Weights of a small transformer language model.
Size: 20 layers, width 160, 5 heads of 32, MLP 640 tanh GELU, vocabulary 4096, 6.85M parameters.
Architecture: no biases in attention or MLP, tied embeddings.
Training: a variant of Adam for these matrices, 116M tokens, 7074 steps.
Each number is 128 + 24 x the weight over its row's rms, rounded and kept within 0 to 255. Layers, rows and columns count from 0. The size above them is the row's rms in percent of the matrix's.

# layer 11 attention output (transposed), 160x160, rms 0.132, rows 126-136, columns 80-159
size [114 119 105  94 103 100 114 110 106  85  95]
[[127 104 119 141 131 150 116 165 170 154 136 122  94 112 106 127 128 149 160 131 146  94 192  85 148 119 144 141 114 162  70 150 155 158 112 143 119 166 113 143 147 127 100 111 105 110  93 148  69 164 122 118 114 155 120  93 149 168  80 123 122 162 161 111 139 158 139  94 134 160 131 121 113 148 133 117 120 100 174  95]
 [ 81 133 159 150 100 145 137 131 155 141 116 146 128 171 120 146 161 134 101 100 108 173  87  96 141  98 128 180 133  85 118 150 114 194 132 131 166  72  95 179  96 139  91 119 123 136 118 123 112 137 139 155 114 112 146 131 129  96  83 123 126 152 103 135 125 103 161 100 116 136 109 168 128 147 106 100 115 149 146 136]
 [ 68 154 133 146 121 142 136 142 129 148  78 148 154 111  94  99 145 125  95  70 126 115 153 133 159 113 144 143 111 118 205 124  81 115 106 158 178 156 150 105 104  90 108 108 147 136 121 132 125 105 129  90 142 153 137 141 119 123 118 130 127 122 121 131 143 141 126  89 104 132 157 161 129 119 125 140 121 117 105 142]
 [137 105 113 107 186  87 132 138 135 125 158 106 102 134 126 131 110 122 178 161 126 102 114 126 110 150 144 131 133 130  66 147 179 155 108 118 103 123 140 153 137 153 127 155  93 164  93 119 140 117 114 101  82 110 118  61 135 120 121 125 118 109 141 115 129 136 112 130 149 135 143 122 114 140  98 140 145 125 110 121]
 [176 129 177 120 143 137 143 121  90 137 146 158 147  83 100 106 152 138 157 127  86 149 111  80 156 134  68 120 161 147 171 118  90 100 133  90 101 117 125 155 152  94 145 105 166 107 148 123  85 126 130 133 105 132 120 144 171 126 143 116  79 152 118 150 127 120 120  70 121 159 129 161 132 100 140 146 144 193 119 133]
 [115 130  79 115 124 136  92 168 146 133 146  85 130 132 100 108 132 122 162 144 134 119 122 162 134 119 164 118 120 104  82 177 112 121 103  99 154 157 101 104 106 126 134 128 132 149 115 117 146 157 130 107  91 130 169 104  87 152 136 169 146 145 148 114 118 162 123 184 146  93 135 103 100 153  94  98 122  93 110 102]
 [125 128 130 132 109 126 126 119 109  77 135 132 178 118  99 133 142 129 166  93 133 116 130 128 149 120 108 126 144 119 147 144  97 118  96 149 125  81 139 120  84  99 105  94 129 159 134 108 121 113 127 105 134 139 133  99 171  67  98 156 134 129 147 129 109 142 122 124 110 131 110 168 126 142 122 136 134 164  76 107]
 [153 116  99 126 144  67 135 159 142 129 137 114 115 130 122 136 124 163 108 154 116 158 117 113 111 133 142 135 137 152  78 150 144 117 131 131  83 143 119 124 133 159 136 126 104 127 109 141 143 120  84 170 128 124 146 139 139 116 146 146 143 107 112 111 105 124 141 177 171 143 125 105 109 144 130 142 172 133 143  96]
 [104  91 117  85  98 145 105 124 112  92 133  83 118 166 126 184 158 142 121  98 138 128 118 149  79 137 114 101 122  79  77  84 166 156 127 159 118 112 101 141 131 106 117 116 155 106 127 144 136 129 131 143 165 110 107 134 168 123 117 111 146 129 122  98 121 112 116 145 122 121 137 118 140 152 141  93 118 114 165 146]
 [107 138 137 128 141 144 103 135 106 147 149  94  84 182 129 111 110 106 127 130  84 143 101 168 118 119 176 123 131  69 106 169 160 155 155 169 176  91 115 167 159 136  91 114 148  87 118 143 110  91 115 140 151 112 118  93  94 188 108 135 169 133 122 138 128 129 114 110 122 166 136 104 137 150 135 119 117 130 158 153]
 [ 85 119 154 119 147 101 180 160 146 156  96 178 104 190 147 119 139  87 103 142 123  93 133 104 144 155 138 125 112 158  69 152 139 128 110 130 165 125 160 198 114 111 111 176 126 147 116 102 134 109 143 133 123 111  82 120 110 138 103 149 142 122 141 141 134  98 135  92 143 147 150 109 118 119 142 179 134 109 132 154]]
# layer 11 attention value, 160x160, rms 0.0552, rows 127-136, columns 80-159
size [118 109  87 105 101 106 105 100  92  95]
[[183 148  93 119 133 110 128 141  72 118  80  82 118  92 146 115 135 162 140  99  85 124 167 132 135 131 112  79 115 163 113 104 142 125 161 148 134 162 150  91 122 121 104 123 130 122 116 168 192 119 147 106 138 112 121 163 142 148 105 119 108 133 131 139 155 145 117 116 139 133 148 109 136 117 130 161 141 129 104 103]
 [166 122 138 111 117 177 133 113 100 112 116 162 114  92  89 109 128 135 135 131  99 151 131 180  73 149 117 102  94 122  73 129 170 131 117 123 123 170 125 123  87 133 105 155 110 133 141  98 113 121 130 126 122 125 154 116 163 110  69  82 132 153 143 121 108 133 121 139 145 126 114 115 108  81 122 135 100 140 118 180]
 [135  72 156 183 117 116 117 152 171 128 131 119 154 170  95 101 171 123  98  84 140 143 122 101 135 134 120 128 147 167 157  99 125 127 169 155 104  95 120 111 104 134 132 132 148 135 162 150 120  93  85 136 168 127  60 163 140 135 136 150 100 104  98 158 126 181 115 135 118 122 108 162 161  98 134 133 137 121 131  69]
 [ 57 173 104  91 116 131 101 130 109 124 125 132 114 149 146 167 121 165  99 151 157 148 141 164 125  95 162 159 131 135 119 148 157 135 145 111 148 133 130  78 127 118 105 116  92 148  91 154 197 121 174 126 133 149 101 118 102 140 104 104 118 120 134 137 108 134 130 183 112 157 134 118 124 123 140  84 123 146 126 143]
 [130 138 164 122 140 128 153 105 126 140  83 142 189 155 124 148 106 127 156 129 114 109 145 111 134 113 105 100 147 136 153  89 122 122 134 149 143 142 141 125 112 125 130 157 145 164 140 104 155 147 102 156 150 102  86  92 130  79  94 137 142 105 106 125 143 133 139  77 121 112 150 160 111 151 188 131 102 106 159 127]
 [171 134 117 125 107 150 164 116 114 149 120 117 138 119 115 156 127 148 110 120 152 137 135 173  94 124 119 141  75 141 105  75 131 147 104 105 126 129  85 121 102 156  99 139 156 119  86 159 149 108 123 102 138 127  95 142 137 114 105 125 105 135 105 125 104 138 128 119 115  86 163 140 106 132 133 143 113 150 129 157]
 [132  89 115 117 165 104 114 130 146 156 134 124 120 120 146 112 129  96 130 119 178  99 109 103 155 101 111 126 113 115 127 112  69 124  87 139 154  71 126 138 134 111  94 147 154 138 124 141  89 159 133 125  76 124 111 120 111 151 158 114 101 112 138 118 174 138 126 108 129  90 137 162 115 139 134 136 149  90 144  92]
 [168 132  85 148 146 144 143 147 113 154 142 166 158 152 122 115 105 128 147 145 137 111 185 154 151 124 108 175 107 106 183 182 105 120 119 124 100 109 148 123 109 167 174 132 150  91 132 102 109 136 139 133 110 157 174 175 112 147 127 125  91 128 105 162 107 115 117 113  80 133 130 125 121 138 133 180 140 159 127 125]
 [161  93 109 118 166  97 135 102 129 112  65 131 132  90 110 120 135 122 122 118 129 128 164  96 138 122 147 124 120 133 112  85 157 109 132 157 122 202 142 161 136 146 155 139 132 140 139 102 192 151 170 124 141 135 139 167 158 130 150 123  91 129  95 118 111 150 124 130 120 114 111 137 157 153 119  70 144 115 146  60]
 [136  92 158 148 140 151 139 120 139 140 124  94  79  98 136 106 148 138  60  97 127 147 115 155 176 128 144 131 162  88 141  94  97 122 135 148  70 124 138  91 108 138 108 102  92 137 133 130 122 149 106  96 126 146 162 166 115 117 119 144 143 133 123 147 120 137  91 138 116 122  74 110 157 129  64  41 138 103 107 142]]
# layer 11 attention query, 160x160, rms 0.0628, rows 128-159, columns 80-159
size [103 105 102  97 103  94 110  91  96  99 126  85 101 108 138 124 124 109 106 111 109 112 114 110 119 107 108  97  98 115  93 130]
[[115 143 117 141 121 135 104  77 118 169  88  70 134 148 166 150  99 132 149  81 160 119 111 123 105 145 137 151 122 142 153 101 121 142  48 113 169  81  84 100 128 147 127 137 138  84 108 122 126 153 128  87 128  87 139 109 130 122 147 125 131 121 139 122 143 141 124 153  97 142 117 135 139 109 130 129 120 132  92 105]
 [128 127 134 144 170 101 146 156 115 116 152 140 150 101  85 146 134 113 132 113 122 149 106  82 105 132 139 172 125 115 137  90 135 127 159 128 160 159 130 132  69 126  85 146 153 145 133 142 143 139 116 144 103 171  84 144 147 177 126 121 121 134 133 167 145 126  97 138 115 108  85 136 119 127  97 149 162  92 142 120]
 [136 116 134 156 130 151 142 109 116 115 127 116 114 106  94 120  91 151 109 123 122 118 146 126 116 134 114 140 149 120 161 163 142 150 139 148 113 125  93  98 165 157 131 117 119 171 142 103 136 161 107  93  61  91 180 112 130 105 145 146 121  94 134  99 149 144 153 101 120 115  97 144 119  72 132 109 103 122 189 145]
 [158 120 135 137  80 100 135 174 151 115 103 104  90 108 151 126 162 106 126 107 126 100 153 185  94 117 136 127 132 173 118 142 134 126 146 124 117 189 182 196 117 183 154 114 132 109 110 121 164 160 103 124  68 132 126 114 109 141 115 115 114 147 111 154 127 165 147  70 161 139 128 124 126  99 131 104 107 114 127 112]
 [137 138  85 144 102 102 152 125 140 138 119  82 113  80  78 105 106 128 130  97 171 116 150 138  88 152 133 126 135 147 144 118 133 146  66 142 130 156 148 101 125 149 136 107 120 103 125  88 186 129 127  98 131 108 145 101 162 114 126 130 131 115  90 123 152 155 142 135 129 105 132 151 145  89 148 102  84 145 127 145]
 [128 113  55  98 120 158 109 121 118 152 152 138 145 120 154 141 156 138 166 141 147 105 107 110 137 116  99 128 195 168 127  99 129 125 141 124 147  98 128  82 150 133  86 126 120 154  88 148 124  93 142  98 140 124 141 128 149 107 143 115  76 144 164 148 104  92 132 114  97 132 131  94 105 155 160 160 162 106 129 106]
 [137 143 154 163 110 141 154 150 146 103 159 151 118 136 122 123 134 102 132 141  96 115 103 152 156 136 115 155 144 108 131 114 158 133 145 113 103 137 153 168 161 174 158 165  89 135 138 118 143 126 116 129 109 165 123 128 151 168 149 155 181 100 120 143 119 140 141 110 123  98 132  72 120 135 156 133 104 144  94 167]
 [127 103 122 109 139 112 165 118 121 174 106 168 107 110 103 146 156 156 138 149 107 110  93 176 136 119 129 115 102 144 138 169 143 133 150 153 112 115 144 139 127 102 130 111 128 128 107 101 123 124 116 174 163 160 131 150 145 105 114 130 100 143 147 139 119  75 150 114 129 157 153 135  96 127 115 134 141 148 123 154]
 [135 115 112 149 170 158 166 102 155 123 140 131 171 137 132 106 132  98 149 148 112 144 129 126 150 110 139 130 155  49 130  97 128  79 162  90  85 147 131 170 143 141 112 118 123 151 118 156 117  93 138 152 115 157 118 150 120 146 139 116 136 129 191 152 127  97  70 129 133 162 148  97 146 126 113 112 157 117 123 142]
 [ 90 158 112 136  93 114 134 119 116  71 162 134 147 134 134 106 112 114 107 154 136 124 142 101 109 161 158 115 163 124 107 104  96 111 114 130  96 132 113 128 131 167 104 157 119 159 123 163 112 130 119 104 112 152 132 160  96 106 118 172 158  94 126 127 175 135 117 180  76 149 119  93 132 103 100 128  95 134 165 132]
 [105 161 113 181 114 136 142  89 104 112 147 151 107  67 111 114 144 152 104 169 133  97 147 166 115 127 162  99 179 125 117 141 151 146 122  89  99 158 170 157 159 152 128 134 150 180 118 106 132 146 101 138 145 141  96 165 126 129 115 148 147 144 127 159 164 143 147 111 105 138 129  95 101 130 131 101 116 138 114 128]
 [102 173 137  85 165 104 120 115 137 129 126  94 138 171 151 159 141 145 135 130 112 148 107 133 125 131 156 141 129 102 116 148 126 150 135 105 127  96 124 101 112 133  97 159 144 148 105 172  88  99 120 104  97 105 140 133 139 125 179 101 163  87 110 136 110 127 129 141 148 140 122 176 137 145 151 119 151 121 145 183]
 [ 94 195 116 106 106 108  98 168 141 115 141  82 135 142 162 151 118 106  87 132 136 153 106 127 142 144 160 129 170 145  91 117 135 140 115 110 171 129 134  93 122 131  96 111  82 148 134 125  88 123 154 127 107  87  92 131  95 125 138 122 101  86 115  88 149 124 142 159 173 117 110 166 124 145 133 143 114 116 130 148]
 [125 135 115  86 123 123 154 135 147 139 127 115 182 142 126 109 122 104 116 115 126 123 110 128 145 142 126 118 126 105 106 132 113  79 143 140 175 112 110 144 111 100 176 107 123 136 111 127 145  98 145 167 161 110 139 146 144 154  97  86  97 129 147 111 103 109  90 172 114  93 188 128 124 159 182 138 163 104 100 148]
 [ 97 125 126 125 112 109 132 135 173 104 128 123 157 141 158 119 117 108 143 112 144 146  83  77 138 157 152 149 137 165 124 105 103 109 135 141 137 137 110 151 104 156 122 106 116 147  84 147 131 117 141 113 103 144 152 155 121 126  85 129 143 148 133 159 180 127 117 148 138 117 129  95 143 128 114 139 146 114 179 133]
 [140 124 161 159 104 115 156 119 117 140 135 148 112  91 100 142 121 153 123 115 131 119 128 121 139 113 116  87 135 120 137 171 154 144 151 142 102 136 167 140 178 126 115 115 121 180 148 117 104 143 124 125 152 137 121 126 100  72 130 104 147 135 104 190 133 119 169 138 126  84 138  86 123 129  99 135  91 125 114 103]
 [112 153 132  99 163 123 147 135 116 113  79  91 132 129 152 138  88 108 151 125  99 164 124 111 119 120 145 136 104 157 120 155 103 120 134 173 156 142 135  90 112 124 142 116  85 128 160 125 131 153 137 143 130 166 148 139 147 141 119  78 139 148 134 126 128 108 115 163 149 124 102 126 109 139 165  95 167 127 167 145]
 [121 141 119 100 127 140 142 135 111 143 114 116 133 142 116 156 152 149 164 120 179 107 106 120 172 133 149 170 142 131 104 100  66 144 101  89 163  80  98 114 110 111  99 147 121 106  96 118 140 119 144 105 114 138 152 141 164 165 138 122 143 130 137 107 113 129 134 151 127 148 118 103  97 113 101 172 187 131  86 131]
 [106 122 126 106 116 135 123 102 134 120 144 155  82 113 113 153  95 150 132 128 118 119 166 136 127 134 137 107 103 142 131 164 143  94 122 111  97 109 120 101 146 139 157 121  74 165 132 128 112 163 107  86 143 127 155 126 119  98 139 145 108 158 157 153 154 155 138 114  60 153  94  83 139 157 126 122  85 159 186 145]
 [122 146  79 124 131 110  99 134 170 134  88 143 116 164 157 139 111 121 150 148 145 140  88 160  91 155 153 153 121 134 110  95 111 143  93 164 153  96 134 125  89 138 118 140 122  77 123 105 154 151 128  61 175 170 141 145 123 113 163 105 181  87 121  93 101 157 100 127 111 114 129  96 142 103 110 144 127 134 145 141]
 [110 170 164 118  96 135 125 143 154 151 140 119  97  92 104 126 122 125 128 127 117 130 153 104  80 105 136 150 119 167 101 126 136 138 159 159 130 176 146 161 128 166 130 123 132 122 102 108 124 162 100 109 108 158 119 108  87 117 159 120 138  89 118 158 144 163 147  77 129 158 116 150 114 125 103 112  62 147 137 128]
 [116 136 138 202 109 134 134 115 114 128 115 129  65 106  91 117 143 151 121 148 110 142 100 184  93 126 132  86 116 142 138 132 121 120 112 124  74 142 169 142 146 144 118 110 108 153 135  88 109 132  86  76 110 100 118 111 126 115 116 151 116  80 113 122 146 162 137  84 109 125 139 110 121  81  98  96  67 139 109 128]
 [120 115 186 151  79 127 138 105 125 135 128 156 108 114  83  91 141 161  94 139 115 140 131 157 130 131 135 107 135 141 128 143 138 107  94 129 112 168 152 165 138 135 121 171  90 179 119  94 149 163  91 179 151 132 116 128  99 122  76 113 131 149 132 168 141 112 145 130  79 122 126  81 107 128  97  94  94 101 126 166]
 [106 136 163 155 131  97 166 143 151 140 132 134 128 120 116  35 100 133 160 145  90 101 104 134  81 126 141 138 121  91 141 135 135 118 146 171  96 134 161 175 131 106 142 130 116 133 132 136 126  82  94 208 143 153 105 107 136 185 138 147 118 134 162 170 120 100 117 103 125 156 165 104  85 124 162  98 126 123 154 161]
 [144 155 103 147  93 142 107  99 116 144  92 129 130 125 129 178 106 134 123 111 166 144 153  99 119 150 134 160 120 152 134 135 123 115 109 147 143 136  99  97  79 118 120 136 124  82 132 114 133 149 118  68  82 111 151 151 118 126 137 140 130 119 125 117 146 158 129 163 122 166  71 129 142 142 165 137 114 129 137 106]
 [143 162 115  97 135 116 145 127 134 132  98 123 127 131 134 169 108 103 122 160 164 122 162 115 118 141 161 155 104 123  54 161 124 113 125 120 142 115 125  89 101 159 119 138 119 108  90 114 158 147 127 120 116 107 178 137 174 152 159 116 108 113 112 123 150 151 113 129  98 163 119 113 139 130 141 120 116 164 116 141]
 [158 123 136 103 147 106  55 137 150 105 122 156 165 162 162 148 164 118 157 102 129 139 146 113 132 124 110 134 137 178 135 123  93  92 100 105 156  95 135  66 126 105 126 112 115 119 143 130 147 103 141 110 127 111 191 129 146 141 157 126 112 156 143 108 136 140 127 147 137 119 144 156 166 102 174 147 115 121 150  91]
 [135 133  95 135 150 111 120 134 115 125 133 119  97 163 147 111 103 137 131 127 129 117  88 135 134 153 114 158 140  89 132 136 138 130 155 125 126  79 134 110 168 123 153 103 147 151 108 133  94 102 145 124 169 145 115 102 189 162 153  74 121 117 131 121 155 116  79 157 145 114 154 145 149 152 137 149 141 107 136 114]
 [120 127 118 164 111 132 115 116 103 146 121 165 130  65  83 135 170 116 129 148 124  87 123 157 138 140 144 132 151 145 118  97 197 176 121 119 123 132 171 123 130 142 119 158 138 139 101 129 138 140 115 152 143 134 114 135 140 123 148 134 136 135 125 102 105 120 167 138 182 149 184  69 112 142  96 113 115 159 119 160]
 [137  99 155 118 117 130 159 130 135 135 173 121 140 115 164 115 138 126 117 148  83 132 114 154 116 111 124 126 145 106 140  72 161 107 150 126 155 108 141 153 118 131 152 145 131 134 175 101 111 123 122 141 142 206 100 108 107 109 147 115 122  83 131 162 117 101 114 126 144 112 165 100 125 140 113 156 104 157 124 146]
 [164 153 148 141 169 154 164 141 116 104 134 126 131 170 132 105 145 125  81 174 141 186 102 120 148 156 123 140 166 158 114 131 123 164 127 105 147 114 160 139 115 109 135 115 136 143 143 136 141 140 132 151  85 118 109 134 131 120 143 117 109  95 128 111 156  92 158 132 169 122 144 152  96 139 151 141 133 132 129 118]
 [127 169 130  97  92 123 154 134 177 156 139 138 151 147 152  75 102  94 124 113 138 133  97 115 143 145 130 140 156 133 100  90  95 139 100 125 183 107 115 113  99  95 144 106 181 117 116 121 100 110 141 128 126 124 141 120 118 181 112 102 110 138 152 109 140 110 120 157 133 102 106 105 126 119 176 125 103  95 125 117]]
# layer 11 attention key, 160x160, rms 0.0579, rows 128-159, columns 80-159
size [108 100 103 103 107  96 111 101  97 103 104  91  98 100 110 101 116 103 107 106 106 100 103 109 112 107  95 104  99 111 105 107]
[[138 120  97 121 129  89 124 119 137 123 114 115 149 117 151 115 160 119 112  73 108 162 109 119 136 152 164 124 152 145 159 123 123 170 132 121 143 122 124 125 133 112 120 129 121 141 130 132 154 166 138 129 147 122 126 142 110 114 119 139  91 129 126 125 134 139 143 170 130 120 158  95  55 164 132 111 132 112 120  98]
 [ 82 135 127 150 107  85 158  79 154 139 145 131 163 113 130 103 127 122 122  99 122  93 120 168 105 165 136 129 134 123 138  92 102 148 106  99 151 136 111 132 159 145 130 115 133 177 130 174 116 122 116 153 129 128 146 160 139 105 118 146 152 137 156 133  94 121 130 144 145 133 106 150  91 157 115 148 149 130 153 158]
 [176 105 133  97  77  64 150 164 125 147 108 103 115 102 107 124 136 143 148 134 117 139 129 125 143 132  73 106 121 137 139 150 127 123  98 143 110 150  89 141 151  90 126 128 136 119 125 133 172 156 149  96 101 108 155 130 116 122 151 128  74 125  85 106 127 173 186 163 115 125  80 116 115 134 154 136 112 123  99 132]
 [103 106 138 145 126 164 117 119 133 123 125 116  95  93  80 149 169 134 112 163 147 150 111  94 146  88 107 143 100 125 114 175 107 121 135 150 113 143 119  97 115  78 146 136  90 116 148 119 109 127 158 107 106 101 181 142 161 126 130 163 129 117  99 138  90 149 133 120  96 100 115 173 164 125 148 131 105 138 127 124]
 [167 147 121 123 105  99 106  99 122 160 170 140 208 120 130 128 129 127 119  88 132 116 138 124 107 102 134  92 124 122 163 150 149 131 143 111 140 113  96 139 151 135 153 144 163 127  98 112 158 164  84 101  93 135 110 127 105 110 134 168 137 129 140 111 149 145 124 119 108 123 138 135  66 118 177 163 118 110 151 170]
 [ 84 143 124 128 130  98 125 119 158 156 141 128 130 102 109 141 176 146 107  53 114 108 169 124 129 137 121 119 119 119 154 106 112 129 122 136 153 109 130 108 119 114  81 149 156 104 159 154 145 119 113 178 126 137 124 149 165 164 114 139 161 145 149 135 100  94 107 111 165 124 142 131 111 100 101  92 123 102 121 127]
 [ 92 133 135 107 120 155 133 152  76 131 116 132  98 122 139 106 133 125 156 210 135 139 113 138  95 135 116 103 134 128 130 136 136 110 114 127 108 124 161 105 115 132 153 155 156 122 148 105  88 107 137 137 111 170 118 100 121 127  84 139 160 157 136 128 130 132 129  97 134  73 153 182 190 133 123 124 116 129 166 135]
 [128  91 152 105  97 154 131 152 102 108  92 138 110 122 117 135 133  90 124 136 148 136 149 140 160 105 151 141 152 151  63 136 107 131  73 116  92 128 126 139 139  80 127 124 128 127 140 126  99 122 119 147 125 117 162 124 102 156 161 132 125 120 121 151 102 147  90 108  84 117 111 108 159 154 138 109 123 151 158 118]
 [104 140 123 123 121 104 133 138  90 148 116 123 124 139  98 101 129 157  76  95 119 135 129 144 114 171 161 123 107 105 135 111 168  87 162 124 142 100 142 151 138 160 153 124 131 160 149 146 137  83 119 125 162 148  85 138 131 164 113 121 113 144 149 116 126  66  74 129 163  95 146 163  97 119 107 144 100 136 161 151]
 [142 134 147 141  69 115 151 135 162 141 131 128 137 135 138 103 119 101 128  89  92 103 102 117  86 165 153 159  88 116 149 132 108 133 103 175 115 113  75 131 125 155 145 127  83 132 113 116 152 140  96 106 120 118 124 153 118 155 119 134 143  93 180 126 139 146 110 127 145 131 126  96  85 111 134  97 116  94 116 113]
 [167 134 130 129  94 189 150 149 147 130 121 147 123 115  95  94 156 122 139 162 138 118 104  90 169  86 106 117 129 131 105 124 129 112 111 132 128 136 124 123 124 112 118 122  81 115 143 143 112 101 143 118 145 114 171  95 101 148 122 138 144 118 106 136 127 132 133 164  94  81 132 120 147 125 125 146 139  93 140 129]
 [144 126 140 117 124 103 137 105 144 129 134 108  92 160 192 113 165 132 132  85 151 136 146  90 103 107 104 146 117 121 129 116 131 164 114 138 123 149 141 121 121 109 124  89 135 115 136  95 121 156 141 153 148 130  92  73 129 133 102 109 106 132 123 126  90 103 135 132 145 145 124 117  98 147  93 100 170 120 120 137]
 [134 115 126 147 134  77 132 112 153 116 152 103 110 164 178 128 123 137 139  45 162 131 121 159 111 157 113 142 131 107 154 127 127 152 151 113 132 106  91 162  97 137 116 136 162 141  88 134 151 143 140 171 144 162  96 111 123 106 110 107 157 130 148 138 114 134 114 123 158 153 112  89  77 155 116 104 159 125 119 137]
 [109 149 153 141 158  94 137 108 124 150 157 140 135 109 129 132 139 148 103  41 115 119 126 145 103 122 109 117  99  97 195 142 144 147 137 115 137 131 141 109 133 162 129 145 146 167 125 179  97 110 126 164 126 139 123 115 118 119 150 123 135 142 167 142 128  72 103 118 117 133 156 140  90  95 120 160 119 138 141 120]
 [128 143  96 148 115  85 168 138 157 110 124 134 144  88 157 135 133 107 131  81 116 105  93 151  97 168 140 120 137 129 174  68 153 112  95 160 137 102 120 129 128 151 144 123 101 146 136 118 107 128 104 111 148 157 105 163 142  72  84 114 136 135 134 121 129 113 131 135 118 123 115 121  67  74 114 131 117 157 140 138]
 [139 114 114 101 101 194 127 141  94 118 138 155  93  85 116 110 159 145 144 211 116 134 139  90 129  79 101 171 131 142 119 122 141 126 140 144 136 119 144 134 120 102 151 122 111  90 140 132 131 120 127 135  96 147 153 128 109 148 146 123  96 125 113 126  99 141 148  92 129 152 114 130 183 107 131 122 120 162 129 120]
 [117 111 136 124  96 111 104 101 125 133 162 132  87 123 112 126 121 123 111  51 152 136 147 149  88 151 151 122 135 110 145 111 122 151  80 153 139 159 113 128 135 166 146 118 125 144 142 150 147 123  93 102 147 165  90 114 109 101 136 112 119 116 101 120 132 174 107 112 139 140 102 109 116 160 125 124 106 155 113  92]
 [109 139 142 137 142  81 114 129 137 157 137 101 138 163 163 124 108 119 125  70 135  91 117 146 145 165 152 103 150 130 105 115 141 111 135 131 167 138 147 105 111 131 111 124 153 136 128 146 125 146 118 119 133 111 123 100 140  75 134 114 124 136 166 114 103 126  90 132 161 105 120 120  71 152 126 128 148 114 112 116]
 [151 131 141 149 105 171 134 157 148 126  68 138 116  95 158 120 137 117 106 117  99 175 146  93  85 105 109 111 129 121 110 137  94 123 103 140  81 158 111 120 110  92 138 126 126  96 115  89 156 142 143 109 102 102 157 118 108 173 146 123 108 132 118 164 111 154 174 142  96 125 104 104 178 104 191 108 111 147 131 104]
 [129 137 132 134 149 120 104  99 174 148 153  80 137 122 188 109  56  93 131  68 116 130 120 137 111 130 176 126  97 144 132  94 130 109 112 135 198 121 154 109 116 151 140  93 103 123 110 131 115 130 126 107 120  99 127 124 136 113 151 119 161 103 150 130 131 147 144 140 113 139 165 100  79 124 126 112 121 100 166 148]
 [146  92 132 138 113 175 135 127 127 107 130 140  89 122 142 105 121 138 109 199 144 119 118 119 128  84  90 117 148 159  94 128  76 130 131 148 100 136 152 128 150 117 133 124 105 108 136  89 131 155 118 157 125 117 171 111 110 130 128 138 152 126  82 136 121 155 151 122 109 126 116  96 192 135 138 123  94 139 134 117]
 [150 107 106 116 134 112 117 158 127 182 145 127 115 129 110 131 122 143 143 210 110 153 148 151 133 101 118 111 108 152  91 139 116 159 111 137 118 136 151 116  96 118 135 143  94  88 122 123 126 144 147 111 121  99 151 151 111 142 139 139 137 121  85  99 108 124 167 104 116 101 103 140 146 116 158 155 127 102 148 132]
 [155 136 104 125 115 188 112 147 127 120 139 132  95  75  96 124 133 115 171 176 131  97 101 133 137  72 134 122 163 153  98 114 111 155 118 134  87 156 117 115 172 148 159 140 124 137 106 136 104 114 158 111 130 142 176 127 105 152 134 124 149 132  93 123 115 151 166 141 107 124 109 168 179 127 117 146 129 152 135 118]
 [106 121 120 132 124 174 148 113 127 145 139 140 116  78  89 104 184 158 117 159 113  96 124 139 135  97 105 128 137 165 125 141 156 119  91 112 110 133 119 143 170 116 134 160 115 168 142  72 115 124 104 118 126 184 120 147 106 100 107 135 140 153  72 145 122 116 110 102 135 101 152 158 175 131 138 131 105 149 179 137]
 [136 107  99 145 140  98 120  85 104 128 134 114 165 129 175 111 121 100  97  55 138 130 120 122 125 190 181 108 114 101 120 122 140  89 112 140 126 122 123 121 116 147 134 115 123 117 136 112 154 146 102  94 124  62 138 138 120 132 128 141 136 120 135 100 121 137 152 171 161 145 121  98  69 154 144 140 150 120  83 131]
 [147 136 131 129  85 132 141 120 160 119 116 113 124 201 162 122 128 105  87  79 106 152 115 116 139 142 176 119 133 144 111  99 107 143 108 127 150 126 116 132 131 124 139 100 125 123 126  97 136 158 134 115  87 111 157 121 166 118 123 151 154 122 126 116 123 154 130 128 161 138 107 111  78 102 114 152 102 105  81 165]
 [137 145 114 132 108  78 115 135 133 131 116 119 157 150 155 120 106 133 134  49 125 126 138 136 115 183 148 105 119 131 124 137 139 109 111 129 171 108 120 129 136 151 116 141 113 115  91 123 148 119 104 123 120 115 112 105 137 137 119 147 131 137 159 131 123 138 122 125 125 179 148 121  76 142 107 128 118 124 146 158]
 [103 140 182 144 113  72 134 121 153 185 146 122 138 114 151 127  86 148 114 117 122 120 153 161 130 116 168 127 120 108 189 111 152 134 129 131 173  81 117 178 117 112 135 123 132 124  90 140 107 115 100 167 138  96 109 100 138  98 128 124 123 147 173 137 138 102 102 134 162 135 133 168  92 137 121 112 123 121 167 163]
 [124 106 139 113 120 138 120 146 132 118 133 100 118 137 130 136 174  98 109 188 142  95  78 113 161  97 138 158 119 128 125 139  98 103 117 111 130 120 141 121 165  98 128 129 120 138 129 147 171 113 149 122 129 130 159 157 101 145 121 137 153 127 133 139 134 141  77 141 109  86 133  95 189 161  96 157 166 132 156 118]
 [121 120 131 126 139 145 149 141 112 101 111 187 134  87  86 100 132 111 147 197 129 148 124 133 123 128 118 141  99 119 109 115 120 122 168 163 107 146 158 128 140 104 162  99 122 133 154 102 129  94 135 146 161 163 104 140 118 153 164 128 130 123 128 160 147 120  82 117 119 124 170 123 213 126 146 129 100 114 151 161]
 [136 129 105 113 133  95 131 128 104 109 139 133 128 188 164 142 104  87 138  91  90 117 141 136 135 131 147 153  91 124 184 145 157 131 127 158 137 106 112 180 155 185 148 121 126 145 126 109 130  86 137 123 145 158 112 129 153 111 138 124 179 122 110 150  80 116  88 131 119 146 146 136 105 104 122 114 159 149 117 120]
 [ 60 124 161 132 119  85 129  69 106 169 137 129 128 127 148 115 112 145 119  65 106 124 107 110 130 147 124 128 110 106 209 108 153 124 143 137 138 118 102 134 132 145 145 135 111 125  98 146 127 132 109 108 134 155 118 119 137 104 122 130 133 126 147 173 108 110 112 104 141 151 132 110  73 125  93 110 111 133 124 124]]